{
  "n_layer": 11,
  "d_model": 128,
  "n_head": 8,
  "n_kv_head": 1,
  "head_dim": 32,
  "d_mlp": 320,
  "vocab_size": 2048,
  "activation": "swiglu",
  "norm": "rmsnorm",
  "norm_place": "pre",
  "norm_eps": 1e-05,
  "positions": "rope",
  "rope_base": 10000.0,
  "rope_fraction": 1.0,
  "qk_norm": false,
  "attn_scale": 0.177,
  "bias": "none",
  "tie_embeddings": false,
  "parallel_block": false,
  "init": "trunc",
  "init_std_qkv": 0.0501,
  "init_std_o": 0.00755,
  "init_std_up": 0.0501,
  "init_std_down": 0.00675,
  "optimizer": "soap_variant",
  "lr": 0.00378,
  "beta1": 0.95,
  "beta2": 0.99,
  "weight_decay": 0.046,
  "lr_head": 0.00903,
  "warmup_steps": 200,
  "schedule": "wsd",
  "decay_fraction": 1.0,
  "decay_shape": "cos",
  "final_lr_fraction": 0.0,
  "batch_tokens": 32768,
  "seq_len": 1024,
  "doc_mask": false,
  "train_tokens": 190400000,
  "steps": 5811,
  "dataset": "wikipedia_en"
}
Each number is 500 + 25 x the weight over its row's rms, rounded and kept within 0 to 999. Layers, rows and columns count from 0. Numbers have three digits each. The size before them is the row's rms in percent of the matrix's.

# layer 5 MLP up, 320x128, rms 0.143, rows 22-43, columns 0-127
100:513497517513522538518476475486496466522525491483507483502519491553501496494505494489495529453484529516489528497543515520512517481464483490537429538510504498473481522459508457463501550507480488514534508482443509497533526500506485428532521542518481456498521523458542511477454531524506523473480498462500510491519469532501475488514525479491535502526490505493527530474474514531481501496494
107:539467479485533519506488485514522480507498521479532508484490518489515493471513518474504463497513530492542509468458555506517517550556520509501465513499469523497519485508546536458512500504469486539536467474532495510505514527545509535472534471507464526488512440505523517516463468449527511502496521495550518487512512508524496531518480499503523539467542498478459498499490494477486537497483
105:487484546529427501480480517511450518514494480480488502487481535542521495480506505458522509514489539530520494504489503498511529471465470537514522524419533467521488491453476522478468508489508455520517522505504534498489522516481548468479505513479468523501491511485486494496474480488514519491465508512510560520509498515498513499484538500522516506553456531500555500488530476482518518532507
096:464499570508493472537508531463527503450508514542524530533528512474461477515519473526536489486505508540488515504492515525478463516475463500556521512524516493483465491546488505461514459534495512526517501516527498470513479482473494467471498515487532504500511489532466500544552482481522423506533522536493513492499493551481497496493493503494510468516483492527482495518488532503505503487530
095:503457476464549539482465438485523507494506519528515502492512477522468459503462476511487494548527493492521474525488477525470510484534489521511526465495517513482483511516515525479478488519554496516516464534498527470533492492523467513488515515478544459504491530472468487486505458455491516480530489521504522528489531507450522533462486516522476539474448523508504499525520518508534475521524
103:493494455501468526461505521493489473529469459500491478515530532520486458506527482501511471481472487518458508486455515472520523524501466492553456530500429485489462514484543529504518507457551488497510456511480485501513488502508513495487463503517519487476523483484523482505512486522502424519486526521518463495488520509516472481506530515535440493479503508549534506508497498514538491525504
098:482464492466504527532544544480482509503478462529529500463477475521486527492515490560522510468475495534439466499541521499513442491485515507498495518468501491526494441483492497548523498521504491505504495460464490455489493476540525473537480496469506476474506510527533527511475488486442514499539451466491475495499498508475489497530511510526506530522493529452484499469487482500498515513510
094:502529512463516505480493467538493461472497538474501481547479477513465477511520562535486498479507480462502509495492453497500500474504501526504495530525530496452505486502529468472539525465525556539531498517478472486481522479419497472511483498497506519505455500541507540471518475500518488516518479515477499544498477540494510453512554485487498495500520513505481475506490486534510487493536
100:486510456534503480517516462501515528476497493480502487523519488485487496501494477510507484530496492474448523497498519510495472488485478511485506497496528469511532507488453492512501466556518500471484486482500510502534482521514461521467519515502550457513543473530543432525529509512517496513538470456481466561468450513543514522516509509494513560475501509498512476514455486555498507526488
097:555510449519533521501556488480555505491471519495485486500546495540504533520519483535464531439526516488533480516511466479466513488472524492514442505503497468523484502470493492528472519519548503483496505496514494494494486528522494500485489524519508561503528498555490474464491477517478559477515535500519522518526489486496505512513519484473502535489494539472494482525528501550479489507488
112:486440483525505478464517515495513477493527506476543468527498512476514449485498519547499518481480513486480492536468523523499495561542529495490506508519458509552492526505510487500501514499553482540550497503508507518505499454527501474553514475497474521502510492524540485504514494516483435508505494476477490542508532483433481496478533533513523497498474530485502514464527483512513480490463
108:493550474489440501461486522488533501531522475463494519507449476508525468523521490476520467497495480554504471495501524522507472520528482505502474478509514494481520481498503457478455510506492474428521530490522506503480435497486497494520503535481450496506442542459471478514474523502520526489458459501487523503510502505537491496482479470526474483501461528516523519491497522510490504494536
104:487516519471517521502503502474493481497530493538517567527455490487564523469504523483528486533525468534509540475514496508477497501518462469484507498509464484507509528494505512432523505537468515528493503545495471489506528513548470519486477546522533505508510517490489546495473461523492526511537503469474498474487502518489455514475530554495491532531538498488481510458500472516501474525487
110:505498540484504528505539496513473533504526465504534489487488492513475520498507527464489469539528475526475488518498545488500491504455500507522537435528572474506493517510499491486483489541492494515512452496529535495515480473502459508542477473516506532494438504517478524542502535477521496507502524523520544493509504533537516525507567502495493471536519517504486501461482530495466519479521
096:488482527532492513495473473515482517471458532500486477500545489508522539544479534474538542506460483524510458503471469499491485541471527517511448535495430504466508468493504514516490475489491450521515486518520493526483526520469513509471538528514506541526503492506440475489500492548475517475535486509491468492462535498499472525495464476504520463516515518468479503494490502510508477483535
099:487501508476471487538562544493489507485509487520482515510469541461542507472484527491479474517451464507528532522492490475499434518467555509509470496511507493516496506486518554544512453508489515497520477520514462512543512481504515511489515504497523443501498510504488466511555512527518507480475547516470508485493488526509486480484524495513493516435488480494516507481544455491507474466495
099:543478515508510487526494499509450498488522501514509510460488504471509496512526440509444523508507481515516520511531545486498521478471502471513486536521463495526495491499516506452493515491521507475514491498517448484474443515469503502478483493498484490502562510487490437549482468486499497554474509510520505479525515517474473471546508481578474511514543498513507497469499532466516517491477
090:478471539490455489486497529494486529485448528515532477530495492482492535460497511489501503483482538554502521479481500491516508465493516482442517557505468473537478471544554516534503541494521524518496508517483491478548511467510494520502504462515494534473511541474524515525484536477526490522470478519478472472466512492518503510520486561525529539498476513475486525512513502473520529484502
099:494537512538472510482509474527485462493543504548487528545476458518499499474459476501529494475467512507482496463493516499518464500510467489465517484488477489471453502487501519540546520536473535477486529516514469485471505512459471477520496523476515522528474503503471451538452520489491504525535467493472491513523511495493469537526484450489494457457493476525519492499490529501452498496472
098:466513527489537502506538500521477456472463487455473532502510528475479521528504518509515461479436518544508521484477471502531526492511481518470529502467496517468525498534501460473494547509511476439521512478495531451514557506489465524494510469499534472513507495499471463530484510512498481467507490502519490504476512496456513524503503507499494502483490468534514463529529498516499494561542
107:504567531505508493540499497479521536535487501545493479537526470466470497485464488480486488519492486501506443528505492525505463493530499514485516483498489462482496474521470505489508496462470477491500491471448509449514496437492496512475497464529500495508492489524496493515526511472501520509527483464491423489479468493459520504475489533486530474496569499517495469530523535460513493500526
094:476471460510477528491419494523487473498511540502517486478516485493478484488510465537531470546498455509487524498499474504521491491512505522506517486484460501487503485550459505538491514520515506465498509496492503495515540511485503494553543455505482484494552537532505483507475491498537516500528492497492486494522516483462519519515473486483526484538511503444479504533447492572510483457525